Part of a small language model's weights: 4629 steps.
Each number is 500 + 25 x the weight over its row's rms, rounded and kept within 0 to 999. Layers, rows and columns count from 0. Numbers have three digits each. The size before them is the row's rms in percent of the matrix's.

# up: layer 4 MLP up, 512x384, rms 0.18, rows 335-401, columns 0-63
# down: layer 4 MLP down (transposed), 512x384, rms 0.168, rows 335-401, columns 0-63
# gate: layer 4 MLP gate, 512x384, rms 0.169, rows 336-401, columns 0-63
up335 099:528471506515477465523494493503558470489488539497496507485482456503558508540527473523571504515514480544475506476472462517468514535506495491542514540512492442507507461537493521496530498518444510
down335 101:499513531467493526486502485507530570504537537483523488506493514522536539523489516502493475483477487511532566505484472536524513505481510464524529537500501458532475519523491495515506483508519524
gate336 102:534462502493529504473504519486473460471502504499499447464509543519495481489494474521515482504509541549486507479498483483502495511519439517582506472524527514501535517536494509468512497483553432
up336 100:479481532491439514532500523495496497472508477518477506535480491486472516468484522515516494499480485501487524514517507542527531493476499495474488507543523495471500531493500524501509499505469535
down336 104:506522501532462551525510521501475528469502495547510472473501515534535520500493513569444497534529512502542487518510473541473489490443495490525528484481493546463564482508508478457485474506455522
gate337 112:528465484492481482506473509503511499498501470555502491551478464490522498489510507537457514501511493483504510502484516504526518505489533535516521485496512533526497528467551510499553485495528506
up337 099:466458489527495493471533488464448523510470524524518448517534483494491500554499503532542483520480510454515508521459537555524508494476475503506499546504528481479464474493528452519541497443487529
down337 088:480474465508482518492483531492515495496477523487552471501516548501559488502522502513495502530501524476502501509536518506470474502505550479508563513557484465471535517485525529506491514495468528
gate338 098:484484497461486519493503513501567497544504475488462483525507518531508501512505474503492464507467508447510507474496495531506490495493493445472538492488486521515492526473534508506494484462499515
up338 101:521468462518494503494475437526538514510516497486470541467447535458509474510520503531488469526490504546485540527521493516517478469528509516464498552455478474542522512505471502520522537506515486
down338 103:510471494442543529515474460486461509508511482481474494516521515533502520460561485492450529482515509538493498545480521505513508508544557506536504541521475520480482485474528534479456503483502521
gate339 102:523479505505507516523503537535542485514496469502523512530490524515502482515475512499551533460451514550498522514471472517475525508518509543548521479523482459505505489524544513520508451489528466
up339 102:490530505504480489502502509505489503483516499508532516524486530499552469494501457469472480488487457435485463488538523528479510422496505520527483507503540487499512466539541486487544521512496521
down339 100:478526508518485491545508496475525540496507521493505478506503503515524524503484524477526496500474492502499506500459513471470500491471491518544517491508504475498505503481479472465522536479478466
gate340 092:514459556484477475456489497492499520524485495425510485454472462537522429533483478493462511497483484504510477488523458483520502517495490500507516497523471506519484497488499497510476489482477503
up340 094:554508504546520484494493485521489470489481550475476475484563525480507495461497506538519529492497525536439491541525501524485506512501479454527501543500504435523494487522526491489482491499486505
down340 096:520476517500459499472485498486498494452501479487457521468487500479531447525501519487508524480502493546527513510477491493498482508503498514454505464508440500521554522498441474478550493514507453
gate341 100:516466483496496490494500491524508485525493474502511460483459530493502543472494496518550490486497507505489530483478489528508516500543459499529466525522509533475512464527527509518510485536486502
up341 103:523488517476486525520488518469526544500510516514530519514497448540511469526540513475520512509523459486515503542525497460499497479508545531499505483461435501477480560478425507464512448472515521
down341 104:514491468508503513519495510514465495504521525504499499519488504466470526480485486508513521498535505495530520525469490485509505464519468463531490497507538505524485484481504523536492494511465471
gate342 105:538467467485505501504503490502478455478498528510528496521472489508508530475528477521520457511526496535504507542494512512479508516543481476492505524495551476529472516465487505496498510495482439
up342 105:464512525542492489507456525466508575489506454469503486532484491503507525533500514483489477494475484474523511496511505515478577481500466489464552466515518479520485515490431519507457540513478505
down342 103:513519477545503517483538464488495493529484542517534506533458511562502523525453525568442494562506438467480488511536508495493498454549475504527478494484494503509519462516481554512557497552515490
gate343 098:534462481514487501509508492478521536468488522498511511557472466494474492487499467530499469520472517476486469486458523500496524509503479504493483475520523497500537474479569509519485506492501467
up343 094:501466527494477506480527498511502524540474503523462519555437498476480480517513536529523501468457514530489482486517503510479471508501494486500494552463505489498480521526507520508477524476517498
down343 096:526527512530538527549520511476492478492491507518507511521486514523467523510498522507476503504504548522496482497493532525503476493539497454522477460479535503515507489477482493482482481514508533
gate344 100:500512471489520535532538481504490497493517511455509492507471468463486551533493532518510467506469510468496492505496500522519507496500474480505482513492492470448509489499532497565482487519546474
up344 101:461489470503505501486504491448453488514454507451472501554509513512470498502482487508519501480513509466461507505487506528494531535537545534491502478499497539528513513512518488496513501473519474
down344 100:482500478475494526479490499532479494497481489511494479532530503505509510512487478457497516487482504489473495478512529488456510521502499550455499496499446464468525474536535495539500483497471507
gate345 099:528513528523486506534493518487528487461484511519499490460509509491504541519526491475511461534480517526465503462476497532506460472450529462449493461472521478518517474446466491538528513548497509
up345 101:475513501512482501509550470485493520506479519510494480460514465519540501490515535497498512524447494535486474480508511505492581471456501526504481488528467524483476545490459436541452494499498463
down345 101:489495463529484502507517503483504532473485503498471474495521502506528503478521508547443495511433512517469525497467526507497540504502553492446528490524495526524494517509517461459486489483481485
gate346 096:496476518456501484521551531484504493489523511494480500496468476510464480513532459500512491467518506481507442545564513491509489536463451499509555477510485489461485494475493513539510513570465498
up346 100:508471488475526470485505482499524498543455537497555460534483500483569513533537491530475519497485462491482529514472520473504516462454467510550515549457503486514504530496477510484535476503484492
down346 098:513463502526509456513527524544512533523512533467484504489466501492505531499484445492491462502495436524464524493488470499505518495504532509518509494497541521492514567529523518493513510469494498
gate347 098:543448493508536514499519502503529452479458503509446534523491464440446526509485524529471539480499496468518518528493507518502468548510523466490481498495502479449545501510489472482504520503507479
up347 096:502469467524497507468495536459511485509436536524552516464549479478489518575494474508516534487501495482510515524537521530521524497521487484505495540495502493522515545464519485471504480468486480
down347 102:518458492536477451474534498539486513515492502482558520498531511501496528537506470541525500463485488580508503497475494560507480500503476512479474493517509522485475570517508512509468523499528488
gate348 093:463514483503455501523482497491519469478499514495469500495515504543478548463471519464498533505479507491473491558523505516519475518534476522511500501479495520504508524473531429516530485520501477
up348 096:535527527499489502506474552499497507507493494524515522541574485529494495483494474505514528488479508536479518525481474475526480458533501493522515485493552500473524500547470519461507460544533470
down348 098:488547493523451535506468510502504489504498472577476490516475492495510488498498469537480529489507509535470514501536494482500497504463499545470487519508495489488487500461468417506515486562514530
gate349 096:511527495460488454521521486523523514513500471471521511492436455475495460478488503473500516504519539477543494508522488475477515456464490483479484484469482505500427527486513526533518494490522479
up349 102:481514556470479481524490470505513449517472505443524502499501504534518500538505469458508514448517500526515477563518461479443491449529505523509506496541520491491490496501475495515482469495506511
down349 103:541505498495500491493523491508498487516504518529491510475526539492524441480533490480443522478526481487511483504512543508478469545514529468490474490482483478449461473484508473476488467469468451
gate350 093:497549456494483515522490520509490497485529469478511547487505509497497502486478490551490485540479517473496531486491544513561489457462492457486494466494512503480528461482558515539510498508488482
up350 094:555482511495506486459475478517482496474503489463537499521470490485515493472514526517505486520514492515515460499466499503543481490519470508486445503452538501508477543521441465486537473482514535
down350 102:496511519466477463469499531560483507501532537491497469501474524522499506462501482542511506504488540488462472530491478505522443491502447473502483490470494508471512507449490496503509516515477503
gate351 097:451473539494509439531523477507518520496478488475456533502465493477487521483516528478561481518469470464509484446488476511490510497529487495497531500500485525504515496514542517510469455479497500
up351 102:508474435457503523518493539499490507509494452454444488530516474506518476517519543522496472458515533493490464520495523522542480477545473514503488511480506525517500491496489543462499534465531488
down351 098:480477532502524496520467518505512511512489475497525529508536559522487500518492522506464467527503517502472498513467469440483484537521472496489515484518492503502512536533495484517482538468552466
gate352 104:527505476506476448510468490449497514487484455445475512540457513509493472459551523441492464502499487494484476484496452480499479445457494456533540480475530502511511511494510486506443456544518479
up352 095:521482439535498546487504495469523514512476500524533476500509506490496504498494499518462519551536436515457517546481495509519512446490486508479482509534526470497516509502574538480482461481480514
down352 103:488491484501513569509453548548505467512493567525520524477448485491488547505500446560500542544510506481491521480527521456504470524526494482487497529540510497474492455485466515437531532541488535
gate353 094:505504531492547479491524495522505508477516474481525522458510511450501541457557534520511527471505536523555475518519518512475452475543563505442515497480513510508521473522516469502527542479476476
up353 103:544494483495500427468495516528490500526536491502506504480484491471475486506486508536491498545545479499540515479446481516524502501484484476480468505500480472522497536486478522498505497523496492
down353 101:515487501506462471529472516503489480524512487480510486513538528515483496507498503472457522481531498508499533486503501505445454453514465500483472519488448491464464475479463497488510521499447506
gate354 102:530475518503498491511531499519490453508501535447511489486448487531502475544484503508543479509452514499493540488515497513497546500508512529509467521487509544505504502499501487519487469490505520
up354 103:539524457490495503502519500512503484512480486502578509468519529493492517536504525487471472518510502549516521489533523507478497468503505514502480504546506449497478525529532483507515552502490485
down354 104:513487508492551475533508440467511519535489562498475482494532491518497458541496537488500513460483484498518507539507456504480514498512506495541464534470473551443512497531503459478492497501521493
gate355 101:501509479519534521472490487479495483475477463492498516521434536497496567470471480516485536516475516516529464480460502528499492496482490513476510510518505500524505490540503526530569459482492537
up355 104:482493465500484547564495523494486483494500534489523484519434519474516475498498463469451534534461529480508507524462469520491505542491488476507488525519480495522464523456517512487493530518503470
down355 105:488519476519495517530476476498502521479486486438527489502504541526486513482478471525524521526473505502478518518495500488482475482499506455509493486495523494507482491473477531483535546489527521
gate356 105:474478487531491481510542499487496499515508515460485498504496522482485472514462506536492448482503510537496492500469486482542495487515501532527511535478504479493496511450499524501508490532544471
up356 105:456475525509490488485460487506519509445488521484504515519470521469467519495493507527521502523498503473434477475552515453518552506512541483516454497532468488495513457517511497537491521483482496
down356 100:495483498452507545506510494484464543505514512507494481513534529492523505525501516499476520503506511469472546523527509494526507488462453522483486495485449506450496494515521516551502489471495474
gate357 096:505498533458498481537482517516480494500512502486495520515516482484502503502467541514488486513500531488430523488483519485503467509491546546512485545538491483485509525508468510483516507508473495
up357 098:510494468513547513510473511472528480517512486498492461532502503513490492441535493525480516452518519539531488503500509538498496508485503489433452491516513512482500509500477469475473481520461478
down357 096:472492503502488521457480499450464446511509414512508464514519521512428504482490533484486488495506517526487481478483492518499513515469522492501527473478513517452486513527489479470534480501510510
gate358 098:501515473505463508498468491455502477528506516487521468509505471486506476483509544492498525512464480462509479487498553480511465536441536494499499481496527496506486477470514505497454475470506457
up358 106:454505466502506520529511488449488513484531492508455523512485475515482480494494510452510506515454537487489490508533523506526538483481524502488505508487517496431499493503467480535456484538545539
down358 102:479472526485488521532504513463516512523506479482489486496484495505480535468514539440479549503481500491495496432485477505491488496476493485493508528561478535456525452517465511506536476482508525
gate359 104:493524500515504473500484446519490516486495526437506523535483514422491507463454512478507484496530505481509501472516548498487505531543483465477478460470485482472502516520469517487528507481528471
up359 101:501538509470487487473505493487508523501497498519541469489462493515464494522473494505456502468486469514543499478486474510461537486478508516508490521503492489510493519507476525512511489493498565
down359 102:505479429468525493512537477498505460459537524496539488503499466486503472476516507493483515449539508509563524493512515483515534465488503517521513497507492508478533495470498499497484500480486481
gate360 095:455528477517526494515515475496515486457519520545459494472522523488508511465490476508524546505512483499513481472527549505487513519518491494536544497527552495471492514512472506543490563457530470
up360 098:479513488532531490476468495499513478510508501486534452498534492535456484483469521546489504500506478466496498464470484496569448515470487497518505530487479514535501483523510540495489489534544502
down360 101:494487532489460484519475493499499532505527514482490451469464524481513475496517479500540484482508492493472539533463475502482509499500493520506486507454509490560550467455531491532517482463507539
gate361 098:516500445551512556519488529517460492506496511488542493481476499505526517519509505491491483484506459487531530472529516462479510533533492497483486464503461485553463508498472516460521453468539504
up361 099:540531499495560490478479453508519509525527541494481510489524488504547499490457479491483466507452512462498517525479518477510534512487502445514467522493533465505492488486488479522515461492465480
down361 095:425515568509521457530494511529464511497512502484559509513574478510444482535494512422491491517482502498544475492479492474506523472508465487480496475494489525496496466464457528487531555506492501
gate362 101:506527439551532477494455466501546478479524499510535501490482493489468489490448470492508484472497534551517490471467486523532425515488497446526505465533528518489484513521504506547478524446532491
up362 100:471516466524475514494512501502543473507543480482475522508489480478506529480491502496451465457497512530485439482476508531536472518463512496512505502484472504496499524500477514501477527505480469
down362 103:499510501494502519534495514535479527542498505516520525495462480469482471459478491511444520516500515519459458528481485506554504500535526508470535565533521517469476478471478477516515448480454482
gate363 110:495520490494525486499541501484534510512470496486558502490462472466477538462480485497512523524501489493455518478434472496499465503514482504514489491501493479507509462498534535498463492514478507
up363 109:527493487510495525503507533564505543515587500533481475485510529537498466534515527516499474505491503540487511531511515522491534481547529455506509490499492494508520557542531498519491524474536506
down363 097:513495517515488510486494471485492496511494455517474522481508519506496476466503514497516534477498517492523475542477518455474500494487522562503487494514487533487562521488475466483525463500500480
gate364 102:500448475526522510493542477506494522508483499499491469500492490537483545541503525510524496483497499496506505488474482444477482505471463502472500514467490514523524492520500451506477512515479478
up364 102:483505517466495476496509467485528482512516509504530555520516536500509496546428499526591517493487462486463457475502498527458509490509530526471532467456449485492496511513534519497485493462519531
down364 106:543512505546503455487508502478511466505496491463550459463519476496513504436476540520516494520491477495508478542489490495500489489541530534465484492464479518502541481502492451505495510549507482
gate365 101:522490531478499500492515465498488514473531537499519480478533530538483514522476518506475477526492493468463491475515520504537506519490526502495518522483478463493493493533460525491474463530463505
up365 100:474486508478508471519486487483563507492508499459536507487472519460471470534445503522533450500517492486469499495493541494533530541480520550525526508510483472499503517534515531493475514555489500
down365 103:483497539495479508533451521514501484490531483515526477475499498493455498481468452515468535493535463511489491501473508511508491508483496518531506461528468495456448517493550495547496500495508535
gate366 099:547455506496495468505512487493502462508536514547513514451512473531509487486522469499546523498519483470468526449508471510470491517501542540470482509481502537486460527525484457492499519527465488
up366 099:504494505498472514484475514486500475483467467534469466480467541479501519531514464495513492500479511491477464520521484465438515470498466452436520505523504532496497500438513491507464477476470517
down366 097:493511481456501528447501516497466491491519508536503479494565508483481549488453491473473524472518491517482478499500525517533505461501512484498493467431510475508477508533490486516489475513472544
gate367 103:496473472499509507515502483480474525464518485490533474527497480520512541555474516506460514511444495533524453511461464499464497489503518469497506470504481481472463515471502465516511488509478534
up367 103:505490466476500515488545548463461502530477513494468529518475501463500511470516489523503523502535502557521457492484513484490464482509490462501530490516512514501513506526490517493546531507486504
down367 104:516490514488496503471482488506500508552491490492463476512461489462534469527531488542511535466534483512485543519491518499506490499494500528499517491519502501515537508523552549508555479472509491
gate368 096:524542504497525490495543525498479487475483549476478490491518491506452506485510500466497482482508477470471520520462497457523522513510518490497467493494504496524506518508539466491482465511461519
up368 094:520529473509480418511468513531483519522471510491544555496545492518447532495468483491495499480468496497535503445502463493512480490491521507497490477499469508559493484462525499499460474488458525
down368 097:472499506574508478489514542485502525456515435514538480518503537504499494536447483489499500493509528475486503438506482497527473515490536525532511533486467459527471430504504496496494548502505521
gate369 096:503469460523491471477489481507495506459484511526477508524498517515450542513523555509483519457521484546503538485476494512508496434478471522506557501487458509509478500516487520493507479522475535
up369 100:460510439533446543494481476518485495487508538506497498528499470484526458519522494484538477507506490569487514505496513487471469497510532511496478487470486465520489496488491509466537457534456526
down369 101:478518462492458482484487491478486485493501506452474486484492462476524507519497540524474485492473495508457502454475502471514493517466511464449460548494521490473452481467473460511532501508492491
gate370 101:484544498494476490498480494527483468481515495517525484488510508507490504502529520508510514441488538482458509493477512532480496503507493515502506502532520457504552495519485497515505493503543460
up370 098:481516493524552493539523481496513525518501468475510460505506520525569488489588526507514533475520512527462481522494489516496515454499478509524503470460449501497485483508550519495554508467511498
down370 095:470535531507537478483483546498514549509477507512487489484478468542512526461465437509536499523549549480518471497508565484489503535474501505515509519511471539503481471503572504517534545512501489
gate371 092:453502522530470481493509504475488500467483515496535467507489510474521483507475510501470470510525510513525507502477499547489526479520540473507503498475500475521455489536530537512525544491489474
up371 097:491502477520480474486518558481534501518499512509526503516458491516437484524535538423471488537519487491499512486462522480509474469503534480477512547498440504558516510466534432538479474502525512
down371 099:495508499508510458518503531499502426544530529480492521476529553504463485547538478513503533489542486483477499513523559514452487494487500508532509501524502520506526521505498536453496487529470484
gate372 100:499455470516508510515473535525516484524480505496517459477483485540490519518520487483499523478515442521495506460501488495503495554505536484494499558461477554530489530518504541526499492472492470
up372 093:521506494503493460567490515488454507498432471517520513494501488498539481532508480494497537463454496518511491473483463468504498508490517510489505522499476520514508497498515488483508507463539434
down372 098:517535507476532521494560507468478487469494509484515461518533497477509556493536490502480506486458505460472498524512493505530516517497478452517516487491461486481552524465494511448540489470507510
gate373 094:472486494508520511550498512514522538480476499487499478522410544474515487504528509491472504470530522490493538490488493523495517494490509508495501462458453491501498470502540551558511495504453485
up373 095:459472465515505507510507480454522458482508505485529434504522525507540499523488491513497499506499529482515519535496495489468484535512471523488457479498539522489523489451482473481502500480533465
down373 100:537504515499515524469453482488515526561501520513501500506516493518531492537522521525514522461513479523490518499476494479576579526509516453495478521495507543518526486503483519499530485522512520
gate374 103:531553528523488534553479456498485524479554533530502540506475498478490473530548486468467492491529467561518489493517463505515488480448507511487487520483517477494461511501490493501500470474492516
up374 112:499508489499482492481563511536507567438468512516495463455533507497474505467514495513510515484503497482446462563499513493481541500518503519518500476487490531488488480502505501535455499524483522
down374 108:477482520506489507485506492539538487490465466503463531512434514521504491507499517478498492562529553477490496510497461476511457505474497516509502515473482503528512500509520504533513518515544489
gate375 107:510484501490548492516549510489485496503512514479473480464508523510469517520501483501478489477460538491473491488543529478546519458489539439471506506521486514486498494524521492524487549510487484
up375 103:487512467474498492421534466473498509519533474479509504465490486498526487545510466518472472510493550467519468512501507505438488513516489502483535457474469462493498477512493494526520504487499509
down375 104:486496517498490510518548509484497520504485466482534534490527484509474490484511474491507451477535553501525459499525465492533493522509484489510494468515539445512495468508490521517500482485516464
gate376 101:491557440497525501499525482502513506501480501513518494477505467509519545509461489481469491471486512505511510516528480537539492519434467540550526461496511480536534485492513511493459474467495506
up376 104:544535480498494488460455492526488476531523490539534531539497535524487488517495527486487497483508440487496502490513484468492485491518527567514492502497532504528479523532466547487549480480494498
down376 104:489465457470521521514498487457541526484545507519519517514506513482514485537511504510521522464510491493535491515493503510489495494469493500533457522517513499539509522505529499517459470503482466
gate377 099:470527505499488489514525555508498519508485547535485454503512477501496519484474511482486498519424486481504510558491510537486479512496551499525480524457498521495525525485523548511477494442503523
up377 103:509512522495547499504540487555475519529501494499501512467504496523500481468498518497469500471516516476517558484514497488466454508557498509465532488527509509507538456482506475492518492457512513
down377 103:502466545482531512503525434520476517520519507549483504532503549488508502503569473515508494527508486498530471478539491460519519502503533505458533509497477511528493462499495495515536518483512482
gate378 104:504490477503519492489487522481510497473534463524519503492463470516545460469514515479517452523477483508477481461496510452485475480522474467507488529486474523434530489526466475484516494485481479
up378 103:461470468487517514505480535553502486476487487486479503526505543508518512494451506506481481570496486521486485506475526523510503539463468505527463523503499511500433457517509485528512476516494513
down378 098:474545496489515487500503462505461506519526508476507476534487506497523512467475483456504483542513520534511491524498487499509553507513516482484450532498486504493439501507461500522512504485519492
gate379 101:451522493498508481496527517479506464449535502473489508531473519477463478492490534489499468503480527468477526517492524459481487509477506475459504440569539523476493503507475519472499522521423506
up379 100:477526473491515491505481511515471502499467499439470506535433495509490516485484517506480534488509548476543488521497487507506503496521480460488528452482551541489535546504479458487520445515497553
down379 104:474522502460534495479516506520459526501535500421527500461525500494506474519499471476505497543469524519488496479492495540532481502499506493493490503477511518439472487499496518497534475533484468
gate380 092:462460517512560472524555498481482515468530513503488499462472459503486499527491505434541523436501467541529495465502498514515522493490478503497422470499499516500503527489508485522494510519468499
up380 098:466490485517517537493478532495504481500480526479502531464536444485476481490525475505469519453534504513532512514472496525484529456478496489544511474480492515488522501524494464516458510511479516
down380 102:502516513523502506532501533511514485522451492487503504526483521508465492492501501480518501510499512509507519520508497516488509489529476492457469484507437514504489498510474491515492469511539520
gate381 094:466497501466478515519436517504473518533480505504529501550501483529473483508509485490477443497482505496493554524522484517461460531541505495501493509484542509502534503468525423483472459458501475
up381 100:527507474463471540516482488539463520523485534528506479466483440510536538550513479498494499486501496492519511463509527519500491499474501489501471465453530519514493431547506443488461477536488495
down381 093:501490491493476509481547492489534524538478502506473501494481464499496488487494485527492489463478497523517492493485499545533524486458497512513514476534489535509508476487528523485512508521481530
gate382 103:502506453481455470472477435494507517508512498538565474498517509495507512528491504484497483530475508485491546471527473491483548517509496545476501492465524471475456497505502472495498499440489483
up382 104:541486451516536504550505558511533520502520480469514515446476511535487489519541497502521490492507508437475463508553474462466472484524481478471495505520468484504493500489525498486482481516476474
down382 101:548542467455480516511484529512465498546518529492526493519496483516515521469488516515536452495489502535522511508492479503494445493515503511488475483523509515486486477507505483447497511500484468
gate383 100:514519502499488488471499485533513474477477506500517454510474496512520540482536505548490512473515504507528466484540508466497520493490541512552500502479525529510567515480534520508493496510500515
up383 102:557545479507472484469538494558485493491495507473481456496471521513518524474500458459498460492495522491498522499485512453480512553483507543504468528477518509464530524462495533532496520473460504
down383 092:539487482519487522478467484481525530477547517504492517472499524467514462467550491482520480490521474483512527503567473463519468505493521472483496521527524515506516507508481489438537499540477515
gate384 103:516555512525462513489537511491524473495528517449510513467464525513502471514503516511482461442553460467531510458525512471483494524475473490489514479494541492542478522476525480506511467487527442
up384 100:527506487508506507491472509505477502506460463469492531527553484545483486505495535518531507493498487473523466535472459498488487545518528514507519531496531514494512516475543516509466518511515497
down384 098:490474518488462507511521497534467460538484490494490479499541538548521540549541508532509516472526483513477478538486506513480538440529532503474499524495532538511502508511528482532510463555500504
gate385 099:463471527507495455551519519512497502484513478507526538493520482502494494491525543428522523473530491494458513499528509498479466509557471490527497498489478465492493512476468450520537510468450482
up385 101:515505525480494489534498477501505514492455510511494529489454505447477516541474484523515513505525517489505519561488479515513495486474484493502497574499519453525529517525539492502483510536482509
down385 102:492440482523483484506471499489479492514503461535507476483489531492532496467513541488547487500496470501452493581499519494492443501462483507493471533495485538475504486501506496493458475506488502
gate386 088:537498483498506518503489467497483472503559503481512468445516486439518482508488487487468503510467526467518533466500537516515493535477526534512450493497498526542511497467473499439456508489496566
up386 094:505482492485486504504486541498499507486533507487551529479480510507496501485560494518525488540493549501424482471486478475483496502515498484509519476525458466554446453476483502471463537494490519
down386 101:496509515504552531481468511548533514485449500488486533525522502540516474564513529517516488518533525493505485510516477525548514467480515502442517519481538495494497504519566491519540481498502506
gate387 097:512489476507486472549522519529461507501537485515496482502509462505469513544540514535492534517454556479494474514490520523486527501482424529509462511501531502492510492540488510540470500490485512
up387 098:506522530503521493440519487545488527532488506483513507503493490493511496522489493530475508450533493481516509484539499507480506501572502458511526541512516506515507472529525461445475530447529525
down387 100:496495488468500465491503453484451479496483480476521488513510502500499469493469505505463553491528509465528511428479495497511479509551464471468549477520526510495498516504473491476471442497457491
gate388 101:457516512508551483510486502500515475522498504498509540463497517505460460443467419481500520514483528461504490518478488524516493537446474493515491482521472504504481515528545534484493517481515429
up388 098:534506526502479512505530511465499502495461493511492469530496485527507546518484524525498478465484549506503511527505460526485513502548452531531515532517504486488463469489460446489505510506525502
down388 101:476508500493511550459476492526499505496537483501509522521478504498484489527520532484518490486497492521496490529478531523481540481511479515469504499468510475515500467519486502468539549497509505
gate389 101:526521467475516508489495481495497494517475465531513476505493449518526476496527491486515455521489520534510497471512511522518527480512509507447538455480506511491432516460503489512493497497528478
up389 097:492530488494513472504484485518504510524503513543494510540503532507490519452491478541493450499502478479478481507492459516553534495549501544513482496540510511515479491522513477485538484483477456
down389 097:478560530516468497541499489517508498554498489435528476511471461509514512509510517514498492525482508483462478512451488495507533505512515524488497477503454505496498482516497485566506502489481466
gate390 101:499511502478488510507503490509494479490522493497482527510520476490537500516534481500520499505466520492492486474563516532536449494519516477499477496473445480489548510495478482508475451530467494
up390 095:474511512517486494524524508515547472499490505528487511532517476524554505470531473517515532498477520489515508450523472506507502506500497522500441510514488504508562533555506556510473480516475473
down390 087:500467439499490484516502566535544472503467516495524471518509499518509486487540530515473490509490471547547504494510506475488507518469520472488514486497489483490487524469499501490524498504548539
gate391 099:510528516493467498467493486470473438491518495490501492482479495512511523500535439555473453480498542489540480485492548538476469461515509519476490481533485539531519501487490445568527501507488492
up391 099:538530517506494451510477516440459510522511509506488536542470548490472508514509531518490445530484524459480512523464498550510522462532527507447453488544462482529459483537493507555501507498492500
down391 096:492527495485513496533516499492523499516519513511482506468474501500480471496499474520483472473456473501494492478488492497475517521519500514484541541492496503469512513492525461504462517550496505
gate392 101:433555458475446466506514554502511461470511472511486486472480494481463511494501483506529487487495506455486494510532552461473519470504519500496469529503518517510504502512491480509516491464483488
up392 097:506565515490496492529538492464509523520495480548497509535522516520527561513527526520461502455486506492496514479514505486456512521525478514507499465471508463552480486511541480507501503469497516
down392 101:468521462460499448501502501486506481508520519508502496517469496497504444484542493503436500549498465480555481485516485514515463519504472497498490474483461479486509485476461499534515499530480496
gate393 088:488529523447466503539506501466501488499499495495530508494524496513514505480474506550507490485466479495485552482461496469496510500511491518558501499541498539532534531523507483472496435500525481
up393 096:474512482490508521497474479515482478523507522559511507517491501516487509467520450496472504505469504480511497484459494517502471547504481463534495534502568471510519485491489549453507513527517468
down393 092:494514497471456475479491512478521491503520464486513542521528539516483453492508491503503451529492518483478477535552499458525450476491507506522503499525517538495496473489483514466485487492548473
gate394 099:476511504485525512520502507553515510494488474514469486515490443521529492477478508497489503517508496493515491487500532502494495537562475467543490513504511435537547522498500484487527453491477498
up394 104:471497521483496530500478525527475459503449527499503516467499475511539535510527477488491505511487522513493507499485540486492464534516482456515533500450462532480469493528486475481522474459509519
down394 104:475496544512506480525499515532495492536519515505453557492535520497517500493466514500485525447501500510472505484515510529493489479464506477531485483470515538504504458514531500528520484525510503
gate395 104:500466456498492468510515536505541505522475552477493484496445508518515570502537521550509472521475529494486511490542503472548478533512494518512494516492549492485499545489498514527522494480537472
up395 107:492506537487505465451537511508538540470478496473518529518529502516469472537535536510472482490499505470506498485504490466485492537464487508487520484483518530535503515508521527541497545529508482
down395 106:494471574533494487531464505512503531531482490469503486506554505514475474505513515552476482495493500524471513488523475532462501542477498533501460522507459551520507488473514541551505529501473488
gate396 100:470516522527510490514473476532514521505532476474515511491502482510447482494485525489520453522502536505492488503463557510523515459527504478530502501480477527503504464539466491462520470551535459
up396 104:511484524467489517468538520532473488498512484473487496548485531471539525478451481525475495497523472493530496489460487478550540523499473484508506526515508538519495483523489531493532522483502518
down396 106:442530518520506522482489515474481459555530469514502522515487485544498520499509530527525529530507493519487491494474492481514475457447516530514510485528470504455493474470499532455518552510506467
gate397 097:500514514494482489526514560526553490483468485480515517462495490447466521472490510494515490482484505476501485485466481444474508496504510518528512516515509496494474536503505504487473488463507508
up397 099:504483509524539528511473502493469519508501502528473488501484492513474461498526494516514514495426508516490513458501486522462489482484485529477485514460494488508473495523539474486522549483535486
down397 101:471470495502532502513525505498477548488479480518499534491485489498505540536509482516494498479535531509503513518497434470499474415505500520507461474491439495530489502502479509436497485538492477
gate398 100:494523471470468492497491559517507506525509500468499513537530501487512471447511477514507515496499512527506503457484518445495519529500495475480542481519519473534528493490528479477508496466500494
up398 096:486510499513511501544527491499484528476468499489498506540507486489518460485461507516436438488505509485492523480536514518537520507498493506473481514520476481503490547513511506495511483501497488
down398 096:529483494466464513473512539504513507522504499484522515504462474536496497526504529508470493503490549468519536494477487500497537520457515450523531523492456461499472496506470494526453512486514508
gate399 100:529504476511481555473466447486476490496515508485478488491514523485514450514508547513504515545499538497474530469529475496540527498507490490534515496534471518535516506545455524547507483542453508
up399 099:522454530485516454490550513491469491484491515526481493488489481483434520524508486524488462491544496515516482516541500467508502516451539525489495490559459508474535487485491486503499558505475475
down399 099:477502483470480481477502545510513531473455512483454492528492519471505532481522491517484507480451460524500468502528526526514488520426500513533461539511512452512508523522500513473529498488508456
gate400 100:517521456490525511517509507454542467486500529516555525476488512485536499552493450521496499497423461507484485504458520505481516484505463535484511473502490466490490509471484486513518478485466507
up400 097:490425515511537505514549502543477498519500517496549483518519470544482519488513502485529515513502499475489517501511485506506518523507543519493461502510485485545517568504480473480495532477480511
down400 100:496513521517497517482537493503488475527505493491476504511490517521530461541511462480521516533535505496444563463449508488529520518486501517497500459511490490518523492497513493461477531492473492
gate401 106:486486538521541479495518527507496512559522478485525514490501519467517503501534470516495504498526509533572476474509505472497502511502478505534534540501535482500477470503493477493501488461483523
up401 105:493501522512520509459545546501467493494456496489459500486504511447501516456538530505489480502506519529532460506525505479521520480485502548485514475506478496508499477469479501496477482512481530
down401 103:519440517460536492485494521517460493561461467451503476523511492485529499492451468523511468491558521528517468501484503548477513502439515493517529527446470453480535489492500466493501488485487497